python train.py --activation="swiglu" --rope_fraction=1.0 --lr=0.00741 --lr_head=0.00473 --decay_shape="linear"
Each number is 500 + 40 x the weight over its row's rms, rounded and kept within 0 to 999. Layers, rows and columns count from 0. Numbers have three digits each. The size before them is the row's rms in percent of the matrix's.

# layer 2 attention key, 256x128, rms 0.312, rows 171-223, columns 0-63
112:522462461516509553456574507491493465609534535418531404526485504487435533533529406441503474494506491562545580497496515527464542492539467478469480503481497445456538534468607424520500533454496541
107:502544412517531520568462476478511536485520478510475507512491427512578452504494455526548420450558567528544538544520546501486518486450535486502513607472527526509524499468544497476481533470413560
105:482482514447494446453411566540443485502469568458528490466571487503432493463550556402522517507510557510448479513534466485584499423491488546509504488436587459459576456455536544496513460454487434
113:567532478476544496502471529506489466510593537444579521525460517466568465532437568498486457478470476507427476551457530539486480502461500502557465522547510485518547514491468551497489554510488418
108:517504500448491447488470537598500486472463517552452513506492532484523444521492494483539577492501428557514426545457405454583454469556452486537510490511504591448511489521473449538431511559478604
092:407534499516514535529512541474465490493449508491551436456495550514600535469520496450551414516533531500517517466489463454473480493480490470485493461478460483528495454517432470438496465494540510
106:524507493513464548509589461464524415481523514491424495453481411498472556458449455517519501526555536467501518528518561424517482495532449474498496585485511515526458497475514554493548534462459451
105:495498424560497483537522498502425494579509565489521487554468501558482542422575498506398473496512485424574569481469503515458473573561513489522524505464465463490482515546466513499546539519497496
106:499523468416460497516446476500513535472571525557454513427457557502450480511467485445516440535505449475524502363503408521463552528536511475435527488515565572426478525512518402531536533491493481
101:451491554513493561465532534505546513472484489534529505476510508533441486493505428499525532432492488463528415517545444456493526533483468530483477487503520460488436524465446491592496478507429564
103:508475484471589529466485421523438536461546513471496521520488469531516485572472529400533540386492466504448557545490449521497481486510490527519546435562522463437452528479470480500468429552505515
111:484523530516449481471510527513505518478466523499478487471452505567529439387553539535465504545475444453488538444560477570564510505485448490550518460466459436541553505524419522539481561457472497
100:467496552476633480383517490499477528490518475535523507559415461478528477483497488422496503498509516510454500479486486496542464498520470517536558533537544518479523499493461496543347452430485547
079:456465550415566574489526545487546541506449539489530516547486500503546447440427444452532470498548523479418485463518484448504455523526519543512485531564488531532494509475462512518476583517500485
112:476466510460569550480470483548525436493488458435527522554427474496500538515552463455496519496511524542489483533491554468467510505476634526526528538493513532427552471423541496508512442478525437
101:506499450532556478471516488493460541479459466441482486543489509392475452536485424477509540478455455477516532478578489513480523521465586523463490531568522500520527420533428519494473469539449482
112:471498526517506495506475486506519505469479456476526505510514451497471481449513382560541491496532502559537464433484468524481488474484467499477478564462486530406473460544501551441465512420462564
106:585497537540494499480457531465473525533512486558485508494524490489430574507527492486530513486477508517483521488465518440523504456489494502519524456551565508537555569529418479491543542467561499
092:470491492480540510509518482468511467481486584501491542488567507546538558484445517550437516511494482509469552522510435477536540448528512504475511533513470498527545478536430528454467475524530484
096:486464381505514431508530574572542531489516565542493511525392512566486485513503473463525572489527580548538462478549497482536456455459569453497554504537491506561470451439443475550508488446545525
112:505560477496525516504508481495532525624459510583509541501533586459567437566577496511457496475500506479513486439487499555487516476520509499570464499474483483525504527435480503487519412496563485
107:510551524413552447516603452518495500504463539455428510498538509446532500513551526528409534499424462451530538474505532554371531444452505512509526491495539519534481440537488518512521489506494476
098:505525533576503519440467577491477517549540451490529525480481459455476506460556520453530418438492442488538490532480447429493435494505532519461432595536456557541549577525527458513482500492461392
090:550479553482484509531588472496476443507459533520441483530486416503520515544546389502488446506493468479533425479420519481436484492458460515445536521544450489526407475479539506515533512532504430
100:489481531444535512539454553506466525475484464513571478502521509478486535412478474443457427469492521549602568517478476512442488529575429477537473483456501481403532492527509496468566510489499589
087:510504474584517514508544516429564536514556458472451466469568534540479436472486536476453426508445516515399432540482543551519428512538418521509502538473540512491480502500537508522540515464472468
090:567515558467537438531533442479499518515456457620567517491541462511523524549518481535390507492487483466484536558431399516495499484566437503507520441436458502429473493503470489449533495500502551
090:542477486466488519514493490532494533520452519442577537552475523453551464508468420457478474416506494495434538466540499516452519527479490482573594535520535514541467492513492509517492475519468455
110:524472460547479524561448552512486476536507557480546464491516515494490487366530542501495474537525544491559508459528552460488528544531482525480475523364484524502482542534484489508535547464491494
093:520546463514518443521479537493490509514425575465493532559583543479516533495523534501490474481527463451488462515465427460528508475479519470493453463435445507447503515505521453469470492514472494
107:516424479458463516524440466491457465530485450441506551575480459548522570519525463535527480544461521521467465572508502508572491535420497450511503511471517532485493443450597466479540467554489384
099:507412527488493526480596571547533487435400503409458497467515505466503534565557459527519477487517498533481605520540581573452542503541512478540451466525506508460624558459485446467527501499505494
102:521523428463495438481536503518487457614451450507450493546517509480500527489433459484474457510461486539542522524478466456542523504470533544516481489559551461518549543484494518578425502482447438
099:551479493541592534572528514580459531441495506638499524458562518527441477508541494472499449471435494459542555512601467498516483487569434504487492467460439481525468459520519501465487456440470410
100:477496585467519434580460497462518538444514509454479506506522528422492434500425519507569473491491462495514505586405612517518469455550530529438522508506484533546463463576432442508536526506527486
103:528554492516531433458452573521501481432482455530573509511513543557571438575512478538517448553537512510539531492442511544498429498523448495529485541551389543454439504501533497564554487541496480
109:494470514466539471552454492529465556395436507547422484440474501496499510506501482446492499575542492468488455504482536513488573553542519439519460492517481559525448522584533472481450462499499535
093:536517554472516470571483486470505464502485439532495486508438526472477512457465569538477589466456499451517530422480445552508515531601542526499487494423486487481560433557463481519524458473573530
099:517563416499490460500484532522475514508458530509508473541524468445444453496489438479504495479509458387470552522524425452478560501470527440497521494520497550516521495570451530488448523536437516
101:494585519453431459561507478433484483466491474527553490476490500475475497514508514432463520525475413422540508476421464458537458471488494460508454495454487508546479470544453521528511474458459552
089:480449561470534464549446495461514514435538563521477480480487535495473578595488484432468544500465495516508480527493471498555495424528527613481509497426508500514484533515519493403485530440501457
110:506492525513445449491539534510467524506490525520477509553510515500487513529437528542465617555474502525462441446455542495556510556522471513495499540440508507473519521466597456522526488561566549
107:481503536473553487407534483550521494531503462412504552521474523579492436494506501449446535463504492496494426467477493514509472419494501548511531505583496538564475528553505456529522529493495466
106:487477556537521504449479562545450520588489518503475451483491515524466501512513570491516471554455521497533527402473474448437450465481552536485528486481456487519481550488458521537563572531542507
089:506524508484487458501554425570503440576530544515484472547516534508464456572426535503438449478425517498496491480541532526462529527470552473505565528553534450540443448477496511480524472556534475
110:482461446568499512570551531465481477508471523457476546496496527536484586484523497474528563546562484551507501500546535475465419406502520468518578509478498558419470512480543449485527438474526541
092:500530467476561492429472420522482489480551540530573455464508503498549478509464453506519532571514503522534499551429416524469530500513507430499544451494446422480525517497482490479513501423493510
108:484517435564528560537549530496514424493545524476506448469477508502514444544531447525536453436533555469470497460563451478540506497495528549521481394507518540496436485479539481482554598533465571
104:488485453484444578491497554501465463477462473546464477452527453506544353528507459429425433584514463450519456501498431469512522476493384506485500449517501469475518570503551524554513483515504463
104:470522492428415480498530498560458580530550516486531473481467511478411488553436525526531494547532445482511526547518485549555549497455514507517456449524512428569545576512472556584488488505491471
100:477491468498516448508510495570532472441535567560471500481482449514506445468517529506488511498559521617530476463471503538445411553466403473467510435523487479558553493547481486481560500543546577
099:463572488488473515416467523368510474519427504536423516508446505530513529534509505536475518500455462504537509544469531511459503510538517469567496530512465530498422526527473565421436430523521514
107:484528493592507427488506499487479549474487420444493489498467511633477507529474483438510527486527529499533560482546528543408528467443439480505514455432561478520426476489542487525466467559532455
# layer 2 attention query, 256x128, rms 0.3, rows 172-223, columns 0-63
112:441469481551537495488547516507474523489500590449499556501527490463546559511475497486511478527418545465507457623576499500493500544578521476518516512527469513563485492572509602487517469456557564
107:516504477521444510540572500464525486437493445523493495515438522551547504514530492509466493510503517545527563477500520627475505579527488470479491542461438504560491545472434475521509525507564541
115:467532543563499497499439444501421523531501536509523514577480427564497496438465416485515509500540518464559444498547524563537519489486505473442527481461543474471508539466474460472580537562493558
104:565507579486496455493490448514497512509443432463521526504492518550533471548450563525508542506590606505547548450515447527527495517452495525489590494484467476414457513502584567538472523506467501
129:455535500490423507529508573521447555514486489501505396481499460503512431508554520558533484507505455471547511505512535459509568533557471493552474504462474527493551529506436452580551562491440513
092:424525459567503533483425493467543535499457559526462429436508540560514399531515408501556514469499520475509519549552467498558553535549471546456499458452478550522490505510497451463471480468537494
096:500496491597483554525501510554445530504494510480503535481480539524512514424499573427499526454575458458549494555501584451459492462457495514491467529473568557486438480527480474493531641510444457
104:512445510524577520432493483512531459527548442449491488559489549439477497492454514558519488494494434507511497516588496534508440407386516545475464501442478490462529495493448523470468569505477485
110:550454531562557530504467537481474432480487467492491487474510541529474454518478564591461516500443532539499451407519570569489514518441512553551532499491503523475455449434457526405450441540447484
102:566427571549482519505505525495507470517518465445476505577506503536517519514493483546503549538481506523503486543442449573466442520494560574576529589506462624481517538462445551452472473560531495
108:512527577528541460492504439506522522564490506517470524463590551496484475525385429480408542472495520577447502508470530512427530515538520516555472499459606549506488542497516427557504558533487504
114:466504547489452466505502566460498540434485593437455538475528496550543469483453500552518524530465530580517442493507533457517515495490440583528553519491517523512498493558428468500510467537482495
109:564432575453577500504581467501538422490535459407496544518488479462524521516482470490456537518495544566495505484540520530521460430499521523458495493519556489481513517506528521455522431549543484
109:504487533518507456571528498455477475399524493515486464565501483554530533494448569553525498487407519490473520480523410492460420504544491464534463391515518576528465523500457533459568544507480531
108:479458473449508537495554613521530417456508528515475506491525511521556504558533459531487409440488500480498457496442523498487495485540594440478557489535526481494511495567536399483487460495511541
116:448485526495572465492479546484478482452506496537515487481572445499521509543508493480523517565470583565469503517509481528486543517472521546510434415446487558490475438453472489498418441457519500
116:512539583537521478458468498476527476518505523448492454532451481499519471488567434447589459444484532509490488450542440538466421427469457469443508493444529401529536508502503492557454527532481566
105:510464449526461531490531495507534473523538472528493497462488421427498539513573532499557453452445530471530476510466518481575508542524502487487476563500506480462456531500560494518533487516447482
102:496505571501486518547541530493486432467516486423514492532467502561494529552478573560515428466450520515491495547483516500424518547436497499422488518478505426518624555508516590509473522480493538
119:436520571491541518485504400578473589501450480503586435462479533500428504457473511541459478517484545543476539517489552467480465562526462486482519530526479515517481463487519522523497523469482406
112:550491560511473521555491521524570557559467432474525529497477511473466512492587550498572494512478425481505554510414423516519454514532508474525513454511479524462493515430495516423529508538495410
095:488510478484531478439438452460409492469468538557459503472483485523484514497505495505503448550455599461426450544592517503507520543452455492454520483465468530503454487513511488565492570467483501
092:509470544447553559493500543428541571505514539389497553504486534503471478461485456517575511438473394481446518561525396492526493493485503474513524497437511557514498423546510487508500480495537461
089:437553499556460495509480519610463477505452469525453493411434532470488532478516505465489522498550457457501523497486533496546480538471503524424492501471464474545514522545533470565481464479505530
094:510532524432546436484476522489486512489510508498534512493457462462458450479517472527511521512486480489454568508572536390506539486511516485572563514491534554542474550479482437475530500516480475
096:473542463508541505489418434558494507398498473473441527407445525456544480471495533486523565582508558589520478461491488523510481543514487576537511518433485445475458555452481472542444496545480533
101:517410467537466517506500516407502535554534477422599486469557444510466464485477517478484489508487482545447464522520517514504516504541510488517505481530581470465537512490481548489483469486537527
073:556486545538510482506500485522456512488483487505546477486520512536532470482492488456465559592482491519553529445599547437483546536405469569458443439522422461540462521478496434503482509492454540
105:517542497477467478461442500513495549524547489462547540620470501474459501464396529519510498540441494513477457499504533502475470497479502541529576499507457437514488448446416505521563543489497545
096:516427503438491480464520460459552490540538517459499547525534489501520527524511537498549533520458462563538524518521550459463574542461486451515504600513481512480538508555418531494491496497590515
095:456535487491485483573513540604540504569518540529473465530536502462517496482483496467471456460587523508512566445570509468511534522479538528479534567569443511500473470468521477473460497444571500
107:518519435514500486430504477494506533438577486524513528421506524494534482509533512501465532532543537448498516480439513538408482539551497454468607466526431555520517490547414512508547551552516493
105:548460570557570553489539490475566489515515498502483444490537499506526501480472481487583453525481512553490535575491538459570496501549455546519445572471384480480538532438512545466457476525502494
101:453489548492538467579490547492456544377494534572493491518453535493556510517517463537482523494525496445529504582487451454467528490485513473552570425493507485481586468528511536447463488436488487
097:497477455489500462524478472498502504548531475523500460425542497496459496524553459476507518579431541554548485478534557509589402475493475441514537494526495485535481501531456546466441508501496529
110:569488509491498508548437546445513493524501463576466468567511511459524491499570487519541551532467475501497482458550475435508495545489457512473526494556510513433583526478492487508498545520483403
088:478510454547535533480458538559490543461444463516498495459491612543526505542518553534414427559480557492503484444506517486451520491403496453490446525443474453436477452518543576520525484485445539
107:486540528432533514390537517476439491452468490545496490517556445480500426543457504519405525519558490486529503474495506546484436581457554535528569507460485497495551597462451438475517458475523513
100:488514487485507446483509511470452495512493534484455521552435576512401505545494492520487537439465540438487540477499474487524476504414443491495523504479470537474549507517542471500456579460443596
092:503573445498521458539426432554539605491520547550490523556596491504530421458487542495511501545585524518515458502515537525465470509550477515550440529491520547453500463511486449542476531574482456
114:465473506513432527540469476433589376516525511518434547543542499542542489474509521485470578467527437505546562501507455478527509512545501467562558432542492471502469503470462538513479455504527473
106:517461525519489463543564512448491425507451508524572507398447469529540540512470493475458448524449535480548480528497488546518518469478443454533482375524468524440485572485483544499471471451521496
107:532548545507509431498432479494534486518488558472511550495437479527481529452592494480509540461508461453497499513452464501552520507593565468508551494451380560533522488556548554539511483532497488
093:484553453549502506499455547482423410508370522482522471507566532421493509470458493513482490545483526512484571482493566546494584518486493473542509485518437510493529440550504470477453582490488482
105:465540480522469508521463524528545531467545529467434503495500499485542565464475474527464561510456536585467441475403517537458509501581526529509529465494555492543511479490489536487446446488527495
092:476472632422487538495540492456553522516496480447493461482430464529525480446566415512518529514525499485496535504453481509565483493510467516527463547534531565484437577572482563557488448499472469
106:529391494587494506474535502536475510431496525530536489517558513471495491505493521439435537514456505476494481576482476473485514466499456514483533518545443437438416507514491489470507464499493482
100:443533464473475522534506546490515492431534491512507399500488485483508539437503506430473499530473509475482430539485558486510549504520490520562465520493455502431529522446464474535614515545466539
110:536456471507464473505446503503546525475486490516422480543489488493576492595462494492499515484490602476492493510491544433476522499518546452433548585517428531449490463588479542433469522419482530
106:547484519430518499550478499549528424403506505537517510482503490580551508535591439486479534503504508513506559467475558547559480500453491537464533393520512500483464492538547489517426553463486448
102:481533538499511442525568489512496616568479504493508504504484485507508594594491560556554486580488479532530479510530470504475433523537526453451477536499546514449498460433515488509562607469521465
114:440532479453513497453511467507556455508465526478505534466582547517441553513484443498480562448509495462515450487486555428485465566496445445514528523470540479472470539474501458497501451489581479
# layer 2 attention value, 256x128, rms 0.3, rows 160-214, columns 0-63
108:487491475490417534447456523559485450521473520489416504509509523507561530541515521452528483567482436511506457580517500510484517552499461549464519524499467574474492507590488501556460564517536559
096:510460447517538476524418479457549450460486495419492552545516476547446504489514448490418478530561539455495533541521405463514573530496497456516492509507505548514586503524468553455499554489488464
114:465481518508495496463498498458535531499442526466461483502537567540617487483546544503534472461528535493521610496456466485423552472424508509507533451470509531490464395554519463542464497499519559
094:513537535522542472435600530561518513524516488529506509496478521551481474482524445540476464520486504413507517546457479475414520493498491479506589556515560443467495529494463547474534525504432417
111:526554557573476539477438513461517432519471451495504552564517463448448512517524585461475520564416414502532507440517513544511460449490428463520508412485484505464511466528408506515473471502550505
106:453516486518507530503483528483506528431512544454535485475582465524489554507503477510478510547513513535532539481440509510424508519491537498459521493597488429503590437465498502503431539549527554
112:432524545497546488518529440529558494544438488428412544475493499508447486534527489524490480466419520506440445491509505498430454522516481469543401511457469491496429588503511501389502526523538508
109:480555514497511520539516573522510487508538487488468532506440558454495536535519517470591447489539444510532500481476573439508543506495515479504512496527506492544597506458511519456549397494539523
104:544568609466455527472548494510542523416501498435473480472511473443548533534414589530541473476477492521528451524517467487492459514475537459493533435437492541515501457437494413476434502424567531
104:578506451499491442539543504492443452520564559413516399552530435476512498487467567516504465521542550551478503454457473478512474497512492509488502468463525569538513528545488495495582476470500516
097:517551506451507552515559501509477442479540551521522513524482548500537532436488553485463477486422525429459537446536469489591484520497468470472573503576503526498525506508508549496434434521519473
097:454518478503523558475556486515524475520451441520463516514545454479491522512537541468514504497577497535533579508444536451541483521482511463525483428491550528502558527522484531501449465429536538
111:480546537507536499493490507494445481470434481538568527531534501500533505522491454498475480540481457494479405453525543527504524541456531485533508454539431507572473490493548518516493474439496494
105:538563472491478492537505560589581478521472525513511518516460445602491601457506521517477520470569470566480570482443497566481547505535553515452508509523496488471438492453473607538508430471533557
108:521508439465525448451500522423508495484544479519425502484522514405517513445556528540392504476483531481476468454453489486432507483483528498563608466500506531411519546456465498541457521441425509
110:478482499484531495521549462547533499537416496505530543480470470487471608515491462548467459525435537514462509524509483478453515454539536549546468459487556431446501428500506518525538529467487508
104:509495618426536463522499522542582519426523488464537440547530530527507524479494515535498453546474530506493491497495474523469453511511471511474529466494505499505520528473491496411498585531478607
107:452526495544440531540532479556437519426480498429450436514529492536582471478441461494498460421537538480568476473537501509528495494503429522496584484514539503486530472489448522414523462518480485
112:462507570462451489534510494476519555476549510596381522468471510444562496503543483511521554455456522587483539441537510562514517475399473548510454512492523536467505493534587512405532580494480559
113:457513440492498513472459498524434439498496563453524520516504520536558557526478530422507541482476476466492566498474529517539522447510513582483498496533453517505517465525514550498480559571618469
099:470534476519499462512482564641492483528492502492475497548526425468529466449456575549511470507542481492451533480503550539496513488486440451540567503472531545442534442442467537598455548430465470
102:437511541472530521523566567496435545563457484448476478489488553490462484533528556579468525481535466518554599514508471489539473540487521476437552554559438575503501470557517471522581458544612578
099:510477583524522466463520516558545555458529494520546527536502554534511504493459412486508472488482503475505543473457528493494430591461494521521420481523542473427526455474535497492429539461534551
109:462566486470480438488509522501526495441483518523493570491518522517530479456475488471545495511547490490489398537511458500456467468529512482485484457504418485533439504485503444443472487488469550
099:515391486512515466481485510534522505504453518476506449519533446522549465523550511512495542569468542444448459510550468508555518551527472550548463457531524499535572452522549458494430478564434451
100:510511482553469524464503526531519560522485441495518544432474513524511556505447518524464502429525486470474441519453521533514455504517512490551508478556534455477501551517433500558523493497451516
117:475555531529481500521522548475608515543464581501540522421465587514548473556545546482503481506526455462566442497505549472473534484512479464482585416490513494540579499504480484555491544515477527
104:505477529425510490577481514553446463469463570470421536424478485580493494477374523484484546490504468471479480413502544446482461490558470469485485545523500458456477521453495477552499472447516535
094:554500442480502434521534489491476539490458478449466531514521549395585411550504499575511512542480491486444562455523516481518455550548465597464503533492448482495471419511473513464514534455475523
107:498558574414533475533516502548531501509524497540498510560491472472480489504508544502415520474496502425510493517476496482549532487527485531568442535480538460489455473570452486404493501416497551
091:485479589530531456584523530466475506528447528555502439491495546472518498491505508454515434572479562439545520510542546505504454502448509474491489473502480487461498459527522554485559540582452485
096:526453539484516486497424480552453533526498478489516498444497497577508502542466523489502465489496505494503498481487413496502550545487540487535534514513601494458504459482520527491462462480532475
094:457481473545445545501564473428463575428492459495505483571487516564507533499579530483481513506502465506476553563500495581460540517530533408465530485527522432512483423506459454526538486528493448
101:455513481497535487471539572502579497517454528526491455460519553542514493526464491399436456442463438511485523442479434485452409496494451537475489515515490527504440514495487506505511460470519491
091:493520628574542506536519523553548518588497515556552469529474512443539543515415493476499522449499473532529512557480552447549545505533497551519506490505508544509514523494481471519539491525500525
097:516437523462578472510539526481503413518525476536485515480516455534489563482473499551471521483518570493455498459510486502488493477472432510558508524510467506462544523459462541495515484522565425
105:479499527507455467476533479488557546536538500490447518554553450464559526454536554572592494500560491480508502539534488462505525512556475462439519517565504463481498483418485544485513549552529543
116:475515513465508521491539449454522545477488520491499490455513454504504472516459435434497520572492512487539552466487500490512556581532485442470467525526553562512378528528459381526486467455458498
106:593443543487542509567525488541523444425482522515463484514488456484549506458490501487535516485510566432537553443482525464549518492449513554476517476518458513574539498504481520500552511424462519
093:492544512418523530454458500503506440459513526439472482498393492450472445447541515524523527524528556493429427410476417472533547507496518503505499523545534468504553473525456558504527475562568499
097:456479503499488447463513547522547534525541575519547505511523512534482548523509542465431438573415423532572557539492565451480507535507486546523514481477440518469410553533569571524530484513524496
097:461490534460501483536502457492458507469440460535427457486488455478474640523484502503497514518532518457551531552523540464449458489578510588530501562469464473558449475518446520470611493530563496
102:521526465470461443517510553512509536486513525481449525437472477457550558519518577551493426516527513489528447531433555511500458448497453503557438514582453520463487532479493499524502475505545509
090:457586531418522526427504518488510462401523564532483473466557498471457501570502529526504473500525478512464519455527532524453512493534488430528551493419475506396485520482541529494535473492554475
115:518486487509515490471532431521485458567552513511481473483517457364481490478393555510485552443498549461503523520489505478532462516537549546538517535461475505535545541466449521543519496532488529
094:512501451519516415502503476479594559369470466492564460484513577483424515460563480538511483558495442465518510493507553492449447500462483508499534539521540512477564569458498472484465566450521520
103:564480538515511492534480574483506470543534514395498526498493438486491515489504468602504497457489517483483534510466508517450448500492500516528480535562534498525409571514503478502418536511434544
105:515404455457488523496472558517484539469522513470543529489434441504470411456516533431511509515508469582493596481467540418517532490537401501507442484536552509493499545449469470502516480507468472
112:501421445549433495462436479495563442461460495498530482527464487506592547483477499482496566474532457487506424420488526496484471505472498582499544544522483440494461449519513498533575430439525452
097:507552643478495479469498499501502417491402611516513486496491514441484530500503539456529461520504485497455488471493492453494437453461525483531563480555501487425501438471523563527498495481545505
087:443534456497509546585527431549439536540518511429510505448557575543517529507480484442568483490495486518594484414466477501512576441500526607522501484554513494483486433489504438463470525481554493
102:484449509604538462488473488494560542560491513502539465544573534496431479518483475496409528491552454556504482497438418520468463470367496464488521489477557514466525531531465519482473492544491481
101:518478452462525495539542476477473495513475513506448501560584540564518469502561532500519451502576432461492478490450475512608488533577456546468493486520561454479452522431517509497508529497489482
097:502481536543555406536489550445515484595522556587527489541506487486537517533526488524502433477476504485486491594482539493496413587587523399500501461459559510520418487484479511463496438552414491
104:527559531478536529475507513455533470506479531429461463551541490476508558443491513530544523522491462482467441534469518523526502528517585517515445411475482487457563531535450540504542557502414521
# layer 2 attention output (transposed), 256x128, rms 0.28, rows 160-213, columns 0-63
111:478543550456486473461482477565540447560442528575567512503536468488446572517629568517520536490458573480486491489509474487476448448504501491462503521461476399532498460473474444458458526495538485
103:476526469488575535494559459467504415580470482472468478436444475501518571465545474493513521484493500440465541526526537462486522459393448527522412505471517496456486512509486514523494473514565548
116:531571555488476446468447445487504480473482497463494498481460497474521524564470585522499499477520453514501489428518446547562464537499499455508517474534479440495561473483447506527487469488517553
096:533479466485467494523462529479421449489518474460474491471538497575515530558460531482444498557511479514409502504532492461462468458517512534489439468510537581493448469476519460448481493497522501
112:452526498451478615440535491492517508480579521542463452551482447518545447471505522518491515478526532496574401449463518465496535504489534513506551494486502432470460466450495511510476478535570501
121:545527493533515424533527559476485503466455500484511486559556482523499464462496485529472603401522548429433489432501630488441446522511486537478478485471474524441520505550449486477520459522511530
123:511519465457438544413548527462469402468411515585500518515478427455554500495484455491442429538542471513491510558478477550558441509526488489493558485522505524486467490395513506491577460464470539
111:574465550473494549513484499426515497474481542448437436519593586509526496462556479554495484588486458443549470597413499525515495492474528526500554496478455503492448538580493505528438445542486483
110:530535377519510542505515542516527535531511562543496535541510534506495465497474505514473586531433535472474573507491493498502535512514489434516493556537467491542504519508531520485453487542444456
110:433470485466490572571474548533469518474504531538455512487535425509482458514519498501503539472480511389544480551530544478562560496428478491464538479522554441508549409514536554436421579482577511
105:560510484505485492523551515544488484572525550472510477467492474532442442439548469526510567442533483488516531490409545477418422505554534487550407500414531555526473464469498465504393547480493507
105:528570548509511492546495523439519477551476524440476451443522523396492496491456478515490543541512542465529517498533538507588498496509453497478420488536487498458499512531498458537491552543470449
119:544495519520431416498527487528462513477463514482494518451457520561471472517516440460527504509498523496537538484566532500548479502549486490502553436482523466499501500461519514512518566513561567
111:525447511568532534479555501515488481428533419527485449528556425497504423486453487449481546457513523454540525533460477532492452439491530515536513461517455494492522527604500487504418481501515444
113:452585450469565504528464479568471520449463486437508512474487517532538500455502463518553510524457472506499435467559509462548462562501454448469469551543496452572534419589470434457448492475574457
111:492470543505485446461532510524528479472580476490561465522479434545504461493505488435536497479499512496498497490501539479440498451460514461467561540554428520539535466474507549540525490512446473
113:511519429487489540462481429534463504519458514534458547530491470551476498515465484495474581525502450416516515537448483512477503490428555382457509518581526519524496529520495479521473467440477520
113:581479480548504540569457480496597428487509524550508503501446502520442533500477613553446536499446472532494511539466452440537541552456490540487514475518505470478470501558480501516456522452536515
110:530446459462542535447501549540454426509430487507511459537521530560471485523530599497523413423530429460533507519537450491511482489527510455528470539531520566528534471462501536490466525416461534
116:473533625524499492464518490450521504532430530490495526418520496491478501484519510487493465444528548477549486535515472540467529567465447504557478489442535446500486482474550519516447489515568536
110:462462507518477563536537471479555509495553457494511483492458528500513527539484506422589563497469523482521524417455517470531491503433544526521423537497555394507557425579550417467451497476502500
105:576551457477533466448509426493578492445449551453504539540596492478460550497554447483560548514497509501534479513511502458433539490503503503473533467482445425462459512486465488481480515470464493
104:524493495458443480585487526489520459525474470510466480507435402522483517466519558490480532540590551534496460460466475519475462410460429471487499496528480532530495574450483535528529534516434461
110:466502497510405455526572488491456482521517503442428604531491503538535496511476503509452501476404533554491514450501453488532522480536490538556511520533526541575545498574447548427518524531530499
104:547504482493488447538512410497514481575503516529511490527393506464481459555451494482536502476518489494478523491488401526461491438455493502457511486537495457474516541462482465555452578491473559
111:464460496445525402574502466458528511456514428527514427569537552501610568406523477468511510561478463523509470497578460458474528581446531543499506410498438486495482521522517565476531501545503449
124:501454558517503541525486452462513545447505469409492550503521585499504504437481481547451557507433508493482540464451488430552473532461486528476518522501456454445420504464467425499504439473587504
109:462551444557507483490562507477574552486510468484497575495546563489476481474472458476531500491432509509570518503459489492526460474427471503500488485478449495453486506455542563486539560505511517
101:511484507484532526515433554477498483499456452584483527461518479519471542524525526487500492495495453481461503413492464440557508455536516484473516553499462464499468586484510474487483465485469490
111:574441487499520525488492530497500466481509590517438465491482451548555550524504542473518448524496494466524517491579437474489533486476490432512482483560556554472545526489527532576553499546568472
095:526496458532513512471500466460511551489428490517483540518480523528447517568561537532549541411578445474530450454451488449506511485467488497417477485526526477404452418454456521568446531472529541
104:490521480513534499442480522486550607559468461496482577491475506482516541522468518501506464488496581536488518516480588528516509463498427420519451489525437503486481515553528467552420479526536455
094:496449473518479523544595524401428489520439537436529486499456551552484492470531515447554487541475450563492440505468477523510426427502573516487493522507485471504461501495501489532574474463473480
103:582427480614474514442484504528549472565526465489403497506449453508563485542484556482493513483493539495514461532474491484584534555486558540477455549486491528457490537457555466507517546529427529
084:534481480501405391512437468513512462416481438488427479530471553553526432519518491489484542471511481453466524477514552452546526494441472500495499491560471539466473471452465555564450494510554482
093:519481452535507529489492581500504458516486473504500544488483555499579577515527521446446562444493494464503531505444491493573573479418558473566513488557538542518471447527496504474508550463469551
099:490498557470489503535457555551461516412529454475510535470418534497520540560473504519479499601509576511547507515535525490560497565479557536527500484423566464541547531578491495571553520531484490
109:478530541492456536514486529440516479571462481511495540524502442499546453526450499418459446498436547518459435456480481437470506505506456454469495518459519539463517475490496480438463477412510492
100:472502508552440572479524451521443503436568472481503508500544457449517510472415449457559461455533507411502489432521458459462522444484470365524479495514513521465530442525520454554523526469479501
097:465526541465575521553510458515486542432504544552485525476502533483532515490478485516525470439596464482604507528528441493481542541442516492457573495518546504543449451581490513481510481534538533
095:461482434501470506539422475472549439474500449576434474470466450554510443503505502499495473483508445520463496514573483533460517529519508504438473461469518448446438505456488569482523532488471451
096:478500478499540502519447509421555403463491491511528493439520501447527539495451521497519533481499588518453580482531488511443549476468530497505464592569502463572447526496512491495558552560445490
097:505489538427533492487495525563497504499522473481490609451448485471394516505499497516518509424513538497523535478493557564464534508432482528535456484513502493427506486497482472508461470544543609
093:500530490462461461470478442535483518457531486493491504492470425485535497521542490428515524551518500507567451482499563501520537544573509495443487480518480497495442524545469529444533560541500509
104:493425494517455506496488544473580470493487506501511493405473507521510494495476509514446548568533452431535494474493515546451537561507524511519494500545477533485516521470525551517511558449506525
087:471530561501440466448566444470493539539549520465519525490461509502421538553442503469452442518420553522478501486562545499503512429484505530466453474554498499489434533495450525449536456526528489
094:429504553546596483502483506516469510492505501532523483564510499482476573554456545498550521503481509510486453481536439545528533528490483474504462554501427435419459508512524492541493545475462525
095:533496570480420518436437525493485540537515554512557457487526486529428453585532621502492527467531486447476472501438502531487456520441465431507472515563500493510513432519463544497479496442472483
107:540469447491509520545526509464481479486497548562520530516433490505527462534497566532518530422529483539581531492461431514572496468524501584538466506569504465547517463467493520497500472481503510
094:476443481469462499443539429487517464508512491500450532475470488437537476516474465579571524510560573432538553508515519517497591500558524515535445500466538512441499505477475524520499558532466451
084:527516490533563483385549486487509527515497521485455508514525482428492491476527498453530476487527478462486480487536559581451537453526471528464507529513548526467534547516422546523467474540503494
099:550462514526503459496507472509534443517484492462569506464568592550534451470474482554500481537519521521572437527586489510509510396456500542515547524507513486471483502415465513455417459560514515
097:551515475557509518483514490504470500457519511572510514490515542506513424578511475504517477519523486567502482532521474501502516482478520513473525522482458577533519447486607474582556537563478479
096:521499441517455454506481530448468468506468487494536506509535582473513484530501475493438542574507531607469455504521507492473449492463497449544463475480453550453471448485574486493597445500508474